{
  "num_hidden_layers": 12,
  "hidden_size": 320,
  "num_attention_heads": 5,
  "num_key_value_heads": 5,
  "head_dim": 64,
  "intermediate_size": 1280,
  "vocab_size": 22710,
  "hidden_act": "squared_relu",
  "norm": "rmsnorm",
  "norm_place": "pre",
  "norm_eps": 1e-05,
  "positions": "rope",
  "rope_theta": 10000.0,
  "rope_fraction": 1.0,
  "qk_norm": true,
  "attn_scale": 0.189,
  "bias": "none",
  "tie_word_embeddings": true,
  "parallel_block": false,
  "extras": ["hashed n-gram embeddings", "an embedding shortcut", "capped logits"],
  "init": "normal",
  "init_std_qkv": 0.0275,
  "init_std_o": 0.0,
  "init_std_up": 0.0275,
  "init_std_down": 0.0,
  "optimizer": "adamw",
  "learning_rate": 0.00207,
  "lr_mult_o": 0.784,
  "beta1": 0.9,
  "beta2": 0.99,
  "lr_head": 0.00997,
  "warmup_steps": 501,
  "schedule": "wsd",
  "decay_fraction": 1.0,
  "decay_shape": "linear",
  "final_lr_fraction": 0.1,
  "batch_tokens": [65536, 131072, 196608],
  "max_seq_len": 256,
  "doc_mask": true,
  "train_tokens": 435600000,
  "max_steps": 3711,
  "dataset": "wikipedia_en"
}
Each number is 200 + 20 x the weight over the matrix's rms, rounded and kept within 0 to 999. Layers, rows and columns count from 0.

# layer 6 MLP up, 1280x320, rms 0.0655, rows 1226-1247, columns 0-159
197,220,172,182,194,225,201,183,191,211,193,235,168,179,206,197,176,181,236,203,214,192,218,217,213,204,233,194,185,231,211,218,199,173,195,213,181,205,212,233,192,197,189,224,232,177,183,192,197,189,185,239,201,193,200,205,193,210,239,196,176,170,204,151,184,171,195,196,171,194,195,208,213,221,142,157,234,190,169,155,220,177,197,233,186,191,193,216,254,200,213,189,214,225,177,143,198,245,208,176,217,200,195,214,192,231,214,206,211,180,137,214,191,161,199,236,152,191,214,199,176,157,188,241,186,200,244,226,176,212,245,227,201,195,231,232,219,232,212,239,199,159,180,186,179,237,235,198,208,223,167,217,220,202,236,212,184,200,214,166
181,185,148,200,173,202,170,202,185,190,185,189,198,221,182,169,207,172,205,170,164,208,219,210,208,215,218,190,201,196,167,169,212,215,167,213,239,188,205,204,196,195,198,206,230,154,218,228,172,210,228,228,172,210,191,200,200,197,200,204,207,212,204,213,202,209,205,213,240,194,222,217,200,223,194,204,179,204,182,205,190,206,195,202,193,203,260,197,208,163,186,225,189,202,197,200,177,209,184,211,209,197,193,248,201,223,172,173,216,174,174,222,203,205,181,215,178,199,230,230,196,161,216,239,203,213,223,239,187,204,199,214,183,216,177,187,188,235,225,205,215,199,212,178,201,190,207,198,205,210,225,206,190,178,202,184,170,231,184,194
237,171,180,163,175,167,207,206,208,199,170,192,199,182,199,225,214,219,175,178,163,174,235,198,199,158,204,230,183,197,239,235,201,194,215,188,190,192,204,215,203,162,164,205,172,208,220,181,190,162,190,208,191,194,196,215,236,231,213,204,170,186,193,216,176,253,190,159,205,208,258,195,180,200,223,210,210,216,154,205,192,222,223,200,213,222,220,221,205,218,193,154,223,206,180,206,202,225,184,204,176,190,197,184,182,205,187,207,210,200,224,172,198,175,208,217,180,225,210,169,168,201,210,232,188,195,168,206,233,197,183,254,203,178,186,179,195,186,208,202,215,184,219,226,213,205,209,230,205,193,213,177,196,202,175,178,205,189,178,178
238,192,192,216,216,192,191,205,190,217,224,234,205,220,156,233,190,194,193,186,198,187,201,221,202,164,190,177,151,215,193,184,193,195,200,161,194,198,204,193,204,227,243,219,209,195,205,136,193,191,211,209,199,156,179,205,224,191,209,198,186,196,200,175,212,257,185,204,192,217,211,209,214,213,231,166,177,186,162,183,180,186,186,198,210,210,212,184,226,192,193,182,227,207,178,172,183,210,195,165,184,212,210,214,193,216,172,200,207,170,199,177,204,183,211,225,149,211,234,231,186,184,215,173,185,202,203,210,174,168,191,190,192,237,188,201,201,200,213,198,169,194,224,181,214,204,212,196,175,196,203,161,231,197,192,232,214,165,210,211
210,203,160,194,209,164,165,207,216,205,160,184,183,203,186,262,216,205,220,173,201,188,223,198,217,219,225,207,196,210,157,189,227,202,164,207,240,178,203,220,176,218,212,233,200,157,219,193,211,200,211,180,187,222,176,184,231,179,212,176,168,220,202,217,206,197,222,194,182,183,188,192,183,242,217,188,191,227,188,202,180,170,206,186,184,192,232,183,217,209,233,205,210,220,205,209,203,189,208,163,182,214,168,186,194,243,200,191,196,222,199,211,237,190,240,193,189,220,214,167,186,206,205,183,189,191,198,192,212,190,210,192,198,224,181,166,210,213,229,203,174,167,257,204,194,206,173,200,207,204,234,201,195,160,201,162,170,185,193,187
185,206,184,179,198,212,191,217,165,202,195,207,210,220,172,212,204,233,207,157,211,189,221,217,211,170,206,234,208,173,195,220,220,187,183,200,224,192,212,206,202,208,202,194,210,198,216,201,192,176,206,194,185,227,181,208,199,190,187,197,204,221,199,213,221,189,206,206,173,207,211,214,158,220,177,188,196,189,184,172,210,197,213,212,198,214,191,242,200,196,195,188,199,205,212,215,160,224,223,234,185,216,219,218,211,233,211,194,196,193,206,212,184,187,246,172,160,239,220,207,176,175,214,228,188,224,198,198,199,194,172,245,184,211,208,199,175,201,205,207,215,190,205,176,219,176,184,212,199,262,218,175,217,163,186,205,198,200,180,190
237,206,214,197,185,173,154,197,150,203,183,190,160,216,182,167,243,198,200,197,182,196,206,218,229,194,240,249,208,206,186,179,204,211,170,198,210,224,201,210,165,175,190,196,211,174,161,192,217,160,207,192,206,217,238,202,169,197,183,211,240,219,214,222,189,190,237,195,219,198,213,251,172,232,203,176,210,183,215,206,225,194,191,229,213,202,185,189,209,208,217,218,203,185,182,206,174,203,158,179,180,253,207,192,241,203,179,214,182,195,208,194,193,181,201,217,203,211,185,186,196,209,211,198,216,188,244,209,181,178,194,173,216,181,207,218,183,180,220,203,224,172,202,208,192,192,154,183,175,206,195,199,205,191,181,146,202,200,219,234
212,200,184,188,209,213,178,231,219,176,209,193,198,208,217,193,206,178,237,224,201,174,225,203,172,184,185,196,210,210,180,194,189,204,195,218,216,209,197,196,198,212,192,179,199,221,226,173,205,224,198,202,157,197,183,201,225,193,247,190,204,217,181,212,194,229,190,199,171,214,209,218,205,221,186,205,215,214,186,207,211,202,212,216,188,203,213,199,181,167,179,216,235,188,163,225,192,223,210,183,204,189,222,197,201,230,220,180,162,185,174,196,220,208,223,203,214,228,188,196,199,153,191,215,192,196,217,212,183,182,193,202,187,203,201,190,173,206,176,216,214,220,220,203,205,174,196,174,203,181,212,204,200,202,197,204,201,238,203,173
210,194,193,207,205,197,189,212,185,193,167,202,191,208,195,190,235,187,202,214,208,204,216,210,231,245,225,214,199,203,179,181,179,243,214,167,191,198,162,250,203,198,198,213,233,169,151,187,211,163,199,192,199,209,239,234,169,212,193,204,203,206,187,203,184,216,214,159,153,188,243,203,203,182,187,196,190,225,189,182,229,216,212,207,199,215,232,212,206,179,205,187,215,199,152,204,200,237,196,174,195,211,163,188,239,173,202,190,238,179,191,202,179,162,222,223,201,200,201,197,182,211,189,194,207,213,161,221,179,211,215,210,197,230,239,200,183,200,199,179,207,199,191,228,218,217,176,204,166,181,215,181,175,206,197,228,196,217,211,225
206,215,193,190,226,195,210,198,217,191,169,208,225,185,181,251,233,222,224,227,232,176,212,190,209,237,194,207,207,233,192,175,211,210,189,184,211,201,157,213,208,220,197,214,178,162,196,204,173,216,207,197,172,186,184,199,206,191,223,199,218,225,209,192,187,183,204,160,195,216,217,201,174,231,195,196,194,186,159,195,210,187,234,209,234,232,196,217,203,179,176,188,213,201,192,238,198,195,221,193,221,174,191,187,212,219,225,180,212,220,197,211,189,175,203,170,212,204,175,215,191,175,182,181,202,195,192,185,195,219,182,230,194,214,182,176,204,180,226,235,195,169,231,231,190,170,183,176,228,232,207,197,198,176,201,189,193,221,196,173
216,170,211,201,243,211,167,210,193,178,171,212,179,189,205,191,236,221,210,227,202,198,216,205,173,218,176,251,175,209,175,207,200,174,190,195,174,193,248,197,195,195,173,220,206,180,191,192,193,187,214,210,197,154,206,201,223,225,222,209,204,184,203,226,178,184,172,176,198,170,242,205,199,290,211,177,237,200,180,198,206,225,215,271,197,196,225,171,197,175,186,186,188,208,179,222,209,186,174,208,190,180,181,223,210,198,185,198,209,169,192,196,202,194,174,209,194,235,199,194,180,185,189,200,182,241,173,190,181,195,192,193,202,219,195,181,235,217,190,208,199,181,221,219,207,196,177,193,201,232,179,242,218,194,155,220,189,219,204,212
208,208,160,193,211,220,215,167,205,208,199,214,196,218,201,211,249,190,222,193,181,172,245,207,196,194,222,211,212,212,204,193,207,213,158,213,189,204,222,212,200,211,179,224,213,193,198,209,213,217,241,199,154,194,209,223,217,227,212,201,193,195,216,210,187,199,210,184,185,194,228,216,175,240,210,179,198,212,175,187,183,228,199,220,198,203,219,183,199,174,176,183,208,183,187,171,212,208,183,197,199,215,183,206,191,183,206,175,192,209,221,202,234,185,228,222,192,217,196,186,188,213,200,205,152,217,164,230,205,201,180,165,213,224,187,183,188,215,205,224,185,208,210,232,155,222,179,177,190,202,154,210,178,192,222,175,198,203,158,232
200,215,164,245,196,175,219,203,197,215,182,201,197,197,195,181,211,196,178,188,217,202,201,182,256,221,220,187,216,228,200,232,158,232,193,197,215,169,198,197,188,194,198,232,237,205,208,187,175,212,196,205,188,187,181,229,202,204,207,192,165,188,250,180,178,248,228,204,165,183,186,231,161,197,167,164,205,180,185,190,174,171,198,211,195,201,235,212,179,159,211,192,188,201,200,219,216,167,198,189,218,225,189,168,171,218,218,178,218,191,166,195,193,192,205,174,157,224,194,197,186,203,204,241,173,203,172,185,202,214,195,212,193,222,216,195,218,202,214,178,178,177,227,188,226,201,197,190,169,169,202,193,219,166,199,217,178,199,234,217
193,175,172,209,212,185,209,202,216,195,181,220,231,174,207,172,226,181,214,205,178,208,212,181,195,211,176,177,210,199,220,186,199,187,184,217,210,217,133,205,231,224,200,199,186,182,221,185,191,201,176,231,161,176,186,205,171,210,192,213,214,176,186,161,190,202,174,152,253,189,221,203,187,218,191,173,209,175,218,214,190,198,166,218,225,207,217,187,224,146,223,205,240,189,228,182,190,199,215,199,200,185,195,227,194,207,203,211,187,211,193,186,223,214,210,182,171,232,216,187,184,206,182,221,197,188,179,202,213,170,197,199,231,212,211,191,203,208,188,182,208,173,186,200,199,220,188,216,178,223,214,196,202,182,182,199,202,211,252,180
227,203,194,195,197,211,187,187,217,156,161,224,197,204,209,189,188,189,257,204,211,167,198,218,214,182,172,217,210,196,179,218,240,221,181,205,170,171,194,198,222,174,227,202,200,160,213,159,198,193,213,193,178,169,221,219,221,203,175,197,217,198,227,235,198,207,188,223,187,196,226,214,190,256,195,219,159,203,180,201,206,229,228,192,220,230,240,252,220,218,189,198,220,194,207,210,190,206,170,223,226,203,185,174,230,205,202,223,199,192,185,213,173,177,212,234,191,224,203,187,167,221,193,230,190,233,218,215,203,175,236,208,196,204,201,190,193,224,223,217,199,182,228,223,185,191,193,230,208,229,190,252,173,196,189,179,164,209,185,233
234,186,207,186,169,209,191,214,187,173,197,202,229,185,156,236,197,167,203,179,190,203,231,226,211,177,231,219,223,218,200,196,209,200,163,228,185,214,199,202,178,159,246,218,221,166,157,199,176,185,181,179,186,209,190,187,221,190,194,204,176,232,175,194,209,190,180,188,189,218,204,216,219,203,210,198,193,208,182,212,174,222,227,203,212,163,206,216,244,229,167,206,166,223,194,208,184,183,156,179,211,219,151,185,223,164,196,230,177,194,183,215,192,183,241,226,170,182,197,224,172,182,217,200,163,231,176,224,219,193,223,237,228,149,199,175,180,213,191,189,209,215,145,210,195,224,181,184,175,210,162,222,192,205,208,221,216,221,191,202
183,203,219,178,185,246,214,203,181,186,180,225,193,192,194,213,208,196,206,203,207,177,209,209,214,170,181,209,201,221,201,196,195,201,207,183,196,205,217,214,219,175,209,216,177,212,219,217,218,208,219,211,185,203,203,200,175,182,216,183,200,192,209,172,173,192,194,196,214,240,216,188,191,176,201,201,160,214,173,189,203,229,194,208,179,228,250,192,207,218,163,217,203,203,186,219,199,186,202,211,229,206,187,212,224,220,203,206,214,213,210,187,185,198,205,184,180,194,242,180,202,189,171,234,212,199,192,207,200,205,188,203,162,217,215,201,182,200,181,188,194,204,178,198,193,197,172,233,206,193,192,217,203,233,211,210,179,216,182,205
222,179,200,208,204,219,190,232,171,199,212,210,215,183,169,229,191,178,190,173,215,189,207,201,231,207,244,220,186,214,220,206,202,208,148,204,160,184,202,203,247,204,210,182,216,177,168,189,185,221,239,228,180,189,229,208,250,212,227,178,199,224,228,214,184,209,181,202,182,217,192,214,199,209,183,197,179,215,199,194,198,221,178,203,217,208,216,216,207,162,218,184,187,163,218,195,178,208,182,190,209,227,217,196,191,214,201,167,199,190,174,208,223,188,192,198,167,226,190,177,192,208,195,237,198,209,265,211,209,191,201,185,166,198,209,187,174,209,215,228,169,188,214,203,197,227,187,150,194,212,216,215,211,188,217,185,224,210,194,226
214,179,185,200,214,167,222,200,182,207,174,199,196,222,151,205,209,166,215,180,146,195,241,221,198,218,185,252,210,221,218,214,225,196,180,196,175,187,175,206,217,199,180,226,212,210,205,170,185,183,194,209,206,166,161,196,210,255,206,185,187,194,193,166,182,203,214,228,175,202,247,230,179,240,166,198,219,194,162,238,182,201,231,218,205,196,216,182,196,172,195,176,191,207,217,164,221,206,198,206,161,253,208,216,205,223,223,233,206,195,226,192,226,174,216,202,185,201,209,175,185,176,211,204,153,218,207,188,210,210,191,200,174,175,175,207,177,204,222,190,228,156,181,194,176,202,191,231,197,203,221,165,221,182,197,241,220,205,199,209
171,205,207,192,222,202,175,229,176,196,160,183,194,184,174,168,173,214,215,197,165,205,213,214,212,206,211,195,170,254,167,172,204,217,212,240,157,178,218,216,187,196,185,234,208,167,199,192,176,208,227,202,193,159,173,214,209,219,202,163,222,191,190,180,205,206,181,188,207,188,212,187,192,213,182,195,189,225,195,203,213,190,225,218,215,185,226,210,166,199,175,191,208,175,170,191,195,208,192,196,208,203,193,175,189,219,203,190,222,200,194,214,203,202,216,188,171,238,171,235,184,187,203,192,174,216,195,221,185,204,217,214,172,183,214,191,213,189,188,184,208,206,179,188,198,199,202,204,217,210,255,215,172,197,171,206,188,228,189,206
188,231,194,202,186,198,174,193,167,188,188,203,183,205,180,182,217,202,215,234,176,208,242,199,221,229,223,228,193,224,207,191,179,203,202,169,211,229,216,220,175,177,193,250,212,166,169,180,194,175,160,187,196,220,208,219,175,213,239,190,212,236,181,201,186,174,213,185,214,238,216,179,203,189,199,175,172,218,188,199,183,221,242,221,195,195,214,214,216,216,196,221,166,219,152,211,207,242,188,172,191,244,203,205,253,207,191,218,227,206,200,189,183,172,212,169,195,210,212,192,188,215,203,209,214,206,186,201,203,226,213,234,222,231,223,194,199,208,189,189,190,188,213,208,246,212,165,221,182,211,194,186,185,189,206,209,192,213,216,191
196,208,219,215,200,171,197,210,198,177,121,209,207,168,226,186,241,234,210,182,206,191,190,178,219,181,199,201,218,190,173,187,187,210,191,177,200,205,193,219,192,169,195,189,217,206,229,185,201,199,171,189,178,174,232,197,204,201,193,193,158,196,189,187,164,221,198,208,196,156,228,197,196,200,214,214,196,208,182,190,194,192,201,215,204,201,224,203,216,205,187,221,223,184,200,191,194,178,202,200,197,201,208,182,201,170,266,160,170,228,203,266,167,185,229,228,184,188,213,177,185,201,180,191,198,193,172,177,188,211,175,232,186,196,209,220,201,203,231,220,226,191,171,166,186,198,181,227,224,208,218,198,228,158,216,213,230,201,224,159
# layer 6 MLP down (transposed), 1280x320, rms 0.0579, rows 1226-1247, columns 0-159
202,187,192,166,216,221,197,213,197,221,199,205,213,187,193,222,208,185,218,205,204,213,222,232,223,238,163,214,191,216,209,138,243,157,205,215,196,211,223,223,191,186,168,197,190,239,188,186,223,170,181,185,261,173,219,184,214,222,228,150,212,187,188,196,176,178,204,169,193,197,156,227,243,192,206,195,185,201,194,190,186,203,221,217,201,202,167,207,196,194,201,225,208,227,234,195,204,205,218,177,197,194,182,163,231,152,225,214,187,165,188,200,194,160,160,201,202,186,172,194,215,213,191,179,203,205,199,216,205,213,206,195,198,176,193,200,229,199,202,214,225,175,187,176,189,170,180,206,210,200,237,207,193,200,198,191,162,177,168,182
168,214,188,220,236,233,199,172,205,215,213,178,204,195,200,171,197,251,219,164,190,200,200,170,211,214,206,200,219,169,172,180,219,198,229,178,219,200,152,227,200,179,171,172,195,185,198,202,207,220,215,196,189,221,189,205,211,206,179,177,199,187,184,236,191,211,183,202,193,179,194,221,182,201,188,215,192,195,227,202,173,204,203,226,199,210,205,183,224,174,195,196,179,217,187,188,216,199,191,212,170,170,206,233,184,184,200,196,182,188,172,209,221,210,160,199,217,164,184,222,246,176,165,191,194,221,187,186,186,223,218,182,215,227,195,236,192,205,183,235,204,199,224,162,202,173,210,192,200,213,182,214,197,202,201,194,217,226,149,210
222,211,209,197,183,174,224,205,214,173,200,191,205,192,178,216,195,190,197,182,169,210,208,193,190,161,218,192,220,160,216,204,217,171,216,221,198,186,226,244,189,156,213,188,216,234,194,200,197,158,192,248,178,222,233,208,224,202,161,198,232,159,203,212,177,193,201,173,205,227,201,210,237,201,190,197,228,223,229,241,183,196,186,178,206,198,185,202,170,218,195,193,202,238,211,215,212,207,235,186,190,203,184,208,195,257,171,220,193,186,181,212,210,208,215,193,210,150,188,199,180,205,175,133,199,214,199,213,182,157,210,232,179,204,219,197,192,169,207,185,209,237,157,227,222,247,194,140,217,218,232,204,184,217,207,233,237,199,186,201
248,206,193,188,197,188,196,190,250,216,185,202,179,210,200,204,184,217,191,204,182,181,174,205,164,176,212,185,214,235,220,210,179,207,200,216,197,233,236,172,222,198,183,210,197,194,186,191,190,205,192,225,189,145,182,214,214,249,182,172,230,202,174,189,159,225,199,214,173,199,200,185,188,222,150,200,182,209,209,225,175,160,197,205,190,169,199,195,207,192,196,207,244,188,169,204,200,208,216,185,218,189,184,183,171,207,140,220,248,199,190,182,145,167,198,215,164,242,214,208,160,173,218,208,182,187,178,191,189,169,222,216,200,191,208,177,253,212,219,197,186,159,208,193,177,162,194,224,197,193,212,222,182,236,191,168,225,180,201,179
193,184,201,181,206,231,195,202,228,200,202,195,224,204,200,239,230,237,206,161,209,210,182,192,208,177,203,207,222,187,179,236,179,184,175,183,246,207,204,215,210,201,192,200,205,190,218,222,206,191,172,214,168,196,189,204,234,173,193,238,186,196,154,182,214,190,207,219,206,191,213,208,195,193,199,166,236,202,212,206,195,177,228,208,201,167,230,165,235,192,213,200,219,240,174,212,220,206,224,209,203,204,198,215,181,225,217,225,185,219,158,211,180,174,209,169,209,207,220,221,242,202,200,166,213,202,200,204,194,187,208,231,213,206,179,185,200,213,230,205,186,238,215,206,193,211,234,229,195,196,238,179,215,165,198,203,219,201,218,182
180,209,212,230,194,212,162,158,204,237,231,192,172,223,188,211,221,225,159,170,197,221,201,195,231,212,250,183,200,200,198,200,172,136,216,200,194,205,191,192,218,221,232,174,212,202,193,172,222,224,197,213,185,199,201,212,209,204,184,171,171,199,229,225,210,176,184,210,191,192,206,221,182,219,178,211,204,195,197,177,260,146,183,207,209,185,154,151,206,207,205,186,202,204,178,202,219,217,211,187,210,257,210,201,203,225,221,189,164,185,192,169,179,182,200,151,217,194,222,233,196,214,199,196,196,220,209,164,173,187,160,200,201,211,219,216,175,195,199,212,198,200,197,168,181,199,191,146,205,206,224,214,192,202,186,203,208,192,192,199
193,213,192,236,235,216,191,185,206,207,210,236,196,190,200,196,229,197,186,198,213,228,191,169,203,213,204,200,185,225,199,173,180,187,186,194,201,213,206,189,205,203,208,221,201,218,179,181,218,228,200,186,201,195,227,198,160,232,198,190,191,168,198,210,209,175,175,210,227,216,217,186,182,196,234,206,199,226,205,241,177,196,196,181,203,202,162,166,233,220,219,208,187,215,201,168,191,176,203,179,198,147,194,200,160,204,239,172,212,199,174,202,194,192,191,209,229,168,207,179,191,225,221,195,180,188,190,171,233,236,216,217,191,183,196,197,220,189,199,184,219,219,236,182,225,182,222,219,199,206,200,196,177,193,170,197,204,218,204,186
179,167,185,207,179,212,207,235,200,216,217,227,175,190,221,172,196,215,192,193,198,210,206,239,182,179,182,241,196,200,174,243,203,205,181,160,168,213,204,193,201,185,185,226,199,213,194,203,185,207,215,176,178,186,218,199,204,219,193,193,175,217,226,196,215,198,218,238,183,190,221,193,198,194,181,181,213,216,201,215,224,192,169,204,211,197,232,208,204,170,171,219,197,192,188,197,187,215,210,198,238,205,181,180,191,232,183,204,212,188,154,182,177,209,233,187,186,225,179,197,240,196,214,207,197,166,199,188,191,178,173,154,187,216,182,218,171,174,182,194,220,191,218,231,187,225,185,210,190,202,205,211,192,196,240,175,210,228,193,194
226,173,180,168,188,208,160,214,189,207,189,193,213,229,201,206,181,195,218,237,201,181,227,222,206,175,201,221,173,166,238,166,188,192,213,199,211,208,204,214,185,151,195,202,216,190,201,217,186,184,199,190,172,187,216,252,168,160,185,195,210,193,194,196,238,172,159,191,224,197,208,196,220,187,196,223,180,212,212,232,202,212,179,198,190,209,209,193,162,192,234,165,218,227,174,195,209,197,205,194,226,216,200,188,209,183,192,188,208,214,176,201,188,222,215,178,205,196,210,221,171,202,215,189,201,195,170,203,201,228,184,223,200,220,199,182,219,200,212,169,186,203,190,156,222,166,183,202,177,226,195,207,198,197,212,197,224,211,223,204
206,174,165,197,178,210,198,198,193,212,210,207,226,213,223,156,248,171,220,158,226,237,232,225,234,176,211,199,206,198,219,186,215,191,187,245,196,183,202,220,174,183,206,214,207,203,173,156,181,182,208,223,196,233,207,180,204,199,224,208,191,222,210,214,196,188,220,172,221,203,191,213,199,231,214,206,193,204,182,185,221,224,212,203,201,185,184,188,202,166,206,191,193,194,209,194,183,193,183,195,193,214,204,189,213,157,182,184,209,197,226,217,206,189,180,167,176,175,184,212,185,180,197,227,203,201,209,229,174,201,187,254,207,196,207,186,219,189,188,174,186,239,176,198,230,184,197,192,238,163,184,196,188,230,174,160,185,211,187,225
185,189,188,193,194,191,210,220,203,200,186,252,180,196,198,209,203,199,185,181,212,216,187,209,196,170,252,199,210,183,212,229,172,177,216,218,245,180,188,231,205,224,201,159,187,179,225,185,210,209,191,235,209,198,182,188,187,242,185,195,233,222,216,158,148,188,195,192,208,217,235,190,184,177,209,217,192,203,197,189,178,181,169,198,237,166,214,246,184,210,229,210,161,200,205,213,176,229,162,231,209,171,197,175,207,180,189,212,221,174,209,195,189,181,222,195,192,190,212,177,218,219,202,236,188,201,187,229,240,178,161,210,175,192,214,183,199,207,182,175,204,184,178,201,206,232,225,227,181,197,193,188,210,212,200,157,221,207,212,225
230,172,239,190,193,172,193,220,195,179,203,210,194,195,240,202,172,179,201,172,200,232,196,204,188,178,198,215,196,162,206,186,238,184,211,216,207,189,212,212,211,180,201,230,183,200,199,185,199,239,182,238,205,195,201,209,215,211,197,213,175,219,190,206,185,200,158,170,212,168,201,206,199,179,196,157,201,193,197,214,184,193,174,192,197,204,189,188,163,163,206,186,177,210,188,183,233,211,215,202,169,197,199,179,218,201,216,189,209,160,194,191,235,190,178,172,197,195,197,193,268,203,185,207,194,194,149,219,199,195,199,212,218,202,201,198,235,199,202,204,179,200,217,215,214,223,202,199,230,215,214,173,201,222,179,195,201,187,220,223
205,177,194,217,194,233,191,181,226,182,210,213,180,216,202,212,200,151,192,147,193,190,181,225,226,200,202,172,211,189,200,192,198,209,190,233,182,210,178,199,210,214,208,229,189,188,207,197,184,172,173,190,187,163,185,197,184,201,223,214,207,210,195,195,218,207,196,249,153,219,202,185,151,203,178,201,192,201,212,159,151,176,230,212,219,200,213,170,189,180,209,173,208,210,198,206,229,226,190,166,168,237,213,159,207,163,185,194,226,190,203,185,214,182,180,190,152,223,170,180,170,209,205,215,163,231,211,225,209,211,218,209,204,178,195,200,202,204,164,212,190,226,173,194,188,189,223,199,223,166,232,202,166,229,220,200,199,223,178,196
221,200,209,195,218,194,203,187,214,241,215,212,196,194,216,230,204,211,199,212,226,160,213,201,182,242,194,221,193,176,179,172,172,219,187,177,179,226,252,226,163,237,230,185,193,214,214,188,173,194,201,205,178,203,205,208,251,202,218,212,211,194,198,171,212,240,204,194,203,215,177,180,196,186,167,198,193,203,188,190,216,176,218,231,195,180,174,196,199,174,157,202,216,227,202,182,185,184,227,205,210,228,188,195,187,159,194,184,232,196,231,198,180,171,196,237,215,198,183,237,198,195,205,177,207,217,231,185,189,189,223,223,152,183,204,227,201,204,211,184,221,180,202,237,194,166,240,181,211,175,181,236,239,176,193,199,218,200,203,215
167,178,217,201,197,186,209,200,185,224,186,192,198,197,171,190,198,189,191,174,189,213,220,196,254,198,207,192,203,163,190,226,217,208,222,167,202,223,203,204,209,210,191,184,197,189,224,186,204,209,183,168,191,182,203,173,161,180,205,208,185,204,177,184,218,166,202,190,209,238,178,221,173,209,236,204,191,218,161,185,206,211,232,207,189,243,161,163,158,192,186,211,197,234,214,193,227,167,182,213,220,197,202,191,193,174,178,238,194,207,167,209,193,188,186,232,212,181,219,190,171,218,182,234,190,178,183,220,182,190,211,163,228,222,238,173,154,201,192,190,218,166,196,212,187,205,202,190,201,182,192,186,194,185,192,162,211,171,215,221
186,161,218,197,182,173,169,220,212,233,204,205,173,242,165,176,176,158,222,189,186,191,174,244,199,225,211,154,194,175,234,199,218,171,206,206,235,253,190,175,181,167,204,196,224,195,227,184,145,197,185,151,199,214,206,239,167,202,192,207,206,220,191,227,207,185,222,223,225,236,253,218,243,175,218,236,188,218,210,238,224,178,228,196,210,178,174,212,200,217,204,162,175,211,173,197,184,215,145,221,205,226,188,182,188,222,178,199,199,220,191,154,192,218,217,187,187,226,193,196,183,208,190,217,231,163,202,202,196,194,176,166,223,182,201,184,224,202,163,193,191,191,178,238,214,171,219,209,190,169,170,189,235,221,176,193,195,223,221,203
226,203,186,215,213,180,191,196,221,235,205,214,191,187,198,178,183,205,190,185,192,181,220,234,197,194,222,207,179,222,210,172,204,186,197,195,198,175,174,225,211,199,201,204,195,201,175,202,187,202,189,226,208,194,175,220,200,223,186,227,226,191,209,214,209,227,187,222,194,168,199,201,176,190,211,190,218,202,200,230,200,214,236,203,221,203,181,183,165,186,189,199,209,215,167,191,198,205,219,209,181,187,184,196,204,233,208,220,198,176,187,219,179,217,222,216,187,203,183,170,225,200,223,159,198,213,209,216,185,192,235,218,173,206,200,187,217,196,195,224,182,202,217,202,187,219,183,175,197,168,181,192,181,214,202,217,208,193,197,209
207,207,212,208,202,228,196,228,211,205,209,209,196,232,199,215,191,169,232,186,190,195,192,174,203,164,226,195,200,186,195,174,221,226,204,217,221,192,181,170,212,182,215,188,179,199,170,178,242,198,209,205,204,198,217,179,189,199,184,153,220,228,206,204,271,202,212,217,184,219,205,209,190,203,176,205,233,218,193,193,184,202,187,184,189,158,211,203,199,219,183,188,197,177,161,212,194,189,215,219,191,204,214,202,202,170,200,209,169,193,213,209,223,192,209,186,199,190,212,195,176,225,219,230,203,200,226,204,160,201,176,220,212,171,214,215,181,216,208,192,198,171,167,174,216,182,200,219,225,242,205,220,201,232,224,206,193,206,173,208
194,197,140,216,199,198,226,170,155,201,195,187,200,216,245,190,193,241,218,190,179,206,206,218,229,190,162,213,188,191,201,222,203,198,228,173,212,163,188,179,224,196,198,221,200,204,217,195,189,223,188,173,212,201,186,222,188,164,197,171,186,172,204,209,158,218,209,218,201,219,217,208,174,194,181,193,199,214,191,184,209,214,209,190,196,200,189,174,168,198,223,170,184,185,187,228,221,206,206,154,193,201,156,211,208,212,171,245,210,229,185,163,244,181,197,218,204,203,180,199,192,196,195,207,201,168,170,152,166,193,182,180,210,217,184,231,197,211,197,235,176,197,243,165,203,221,184,189,184,204,195,180,138,216,231,239,221,196,224,237
173,211,210,204,194,182,231,216,184,201,180,186,198,180,186,200,192,202,223,196,213,199,187,189,164,210,226,178,213,201,227,163,190,183,205,187,177,184,205,183,203,186,228,208,206,188,183,203,193,162,206,183,163,194,179,218,193,184,207,173,194,183,198,166,220,221,188,175,226,178,201,170,206,205,164,216,182,202,225,143,212,188,253,202,195,167,203,215,199,192,188,175,206,222,194,172,203,169,210,205,209,213,188,202,197,266,177,210,216,191,216,214,208,198,173,196,207,202,150,203,164,198,207,188,195,201,195,209,188,178,189,207,208,194,187,203,182,186,207,214,223,179,177,186,182,171,173,205,209,189,206,225,187,217,197,250,208,190,174,179
216,203,204,176,207,167,175,176,201,177,184,187,201,195,211,187,229,205,187,181,209,198,191,163,230,202,177,209,174,154,214,189,215,167,185,217,209,186,225,209,202,210,158,231,177,192,166,196,182,212,201,181,195,189,158,175,202,223,180,222,194,186,211,231,186,237,209,199,167,196,168,195,200,192,219,189,206,203,200,224,190,187,215,197,199,230,239,188,231,245,195,167,178,193,210,151,178,204,190,226,181,175,180,189,193,183,210,166,192,221,203,175,186,197,177,204,184,205,211,199,221,173,208,204,186,207,195,203,220,181,197,181,183,195,188,219,216,203,229,201,197,197,177,156,185,165,184,199,225,194,176,200,203,187,161,194,183,244,201,211
210,162,183,161,190,199,202,172,181,202,211,207,202,200,196,220,200,181,177,197,223,214,205,251,213,189,211,224,204,215,149,196,184,183,197,171,188,186,189,219,208,149,194,213,149,188,177,188,203,245,179,205,217,219,208,176,196,167,198,170,172,191,204,212,202,219,211,170,226,198,196,232,205,209,170,205,182,176,194,178,156,190,213,240,202,182,176,186,199,231,214,160,237,236,217,194,197,206,217,174,190,166,195,212,183,163,203,188,165,190,203,135,178,169,184,217,217,184,197,183,229,201,216,176,237,194,187,201,198,213,198,193,171,181,206,203,185,212,213,200,178,200,223,194,186,224,189,185,213,203,191,191,223,203,201,199,188,180,222,219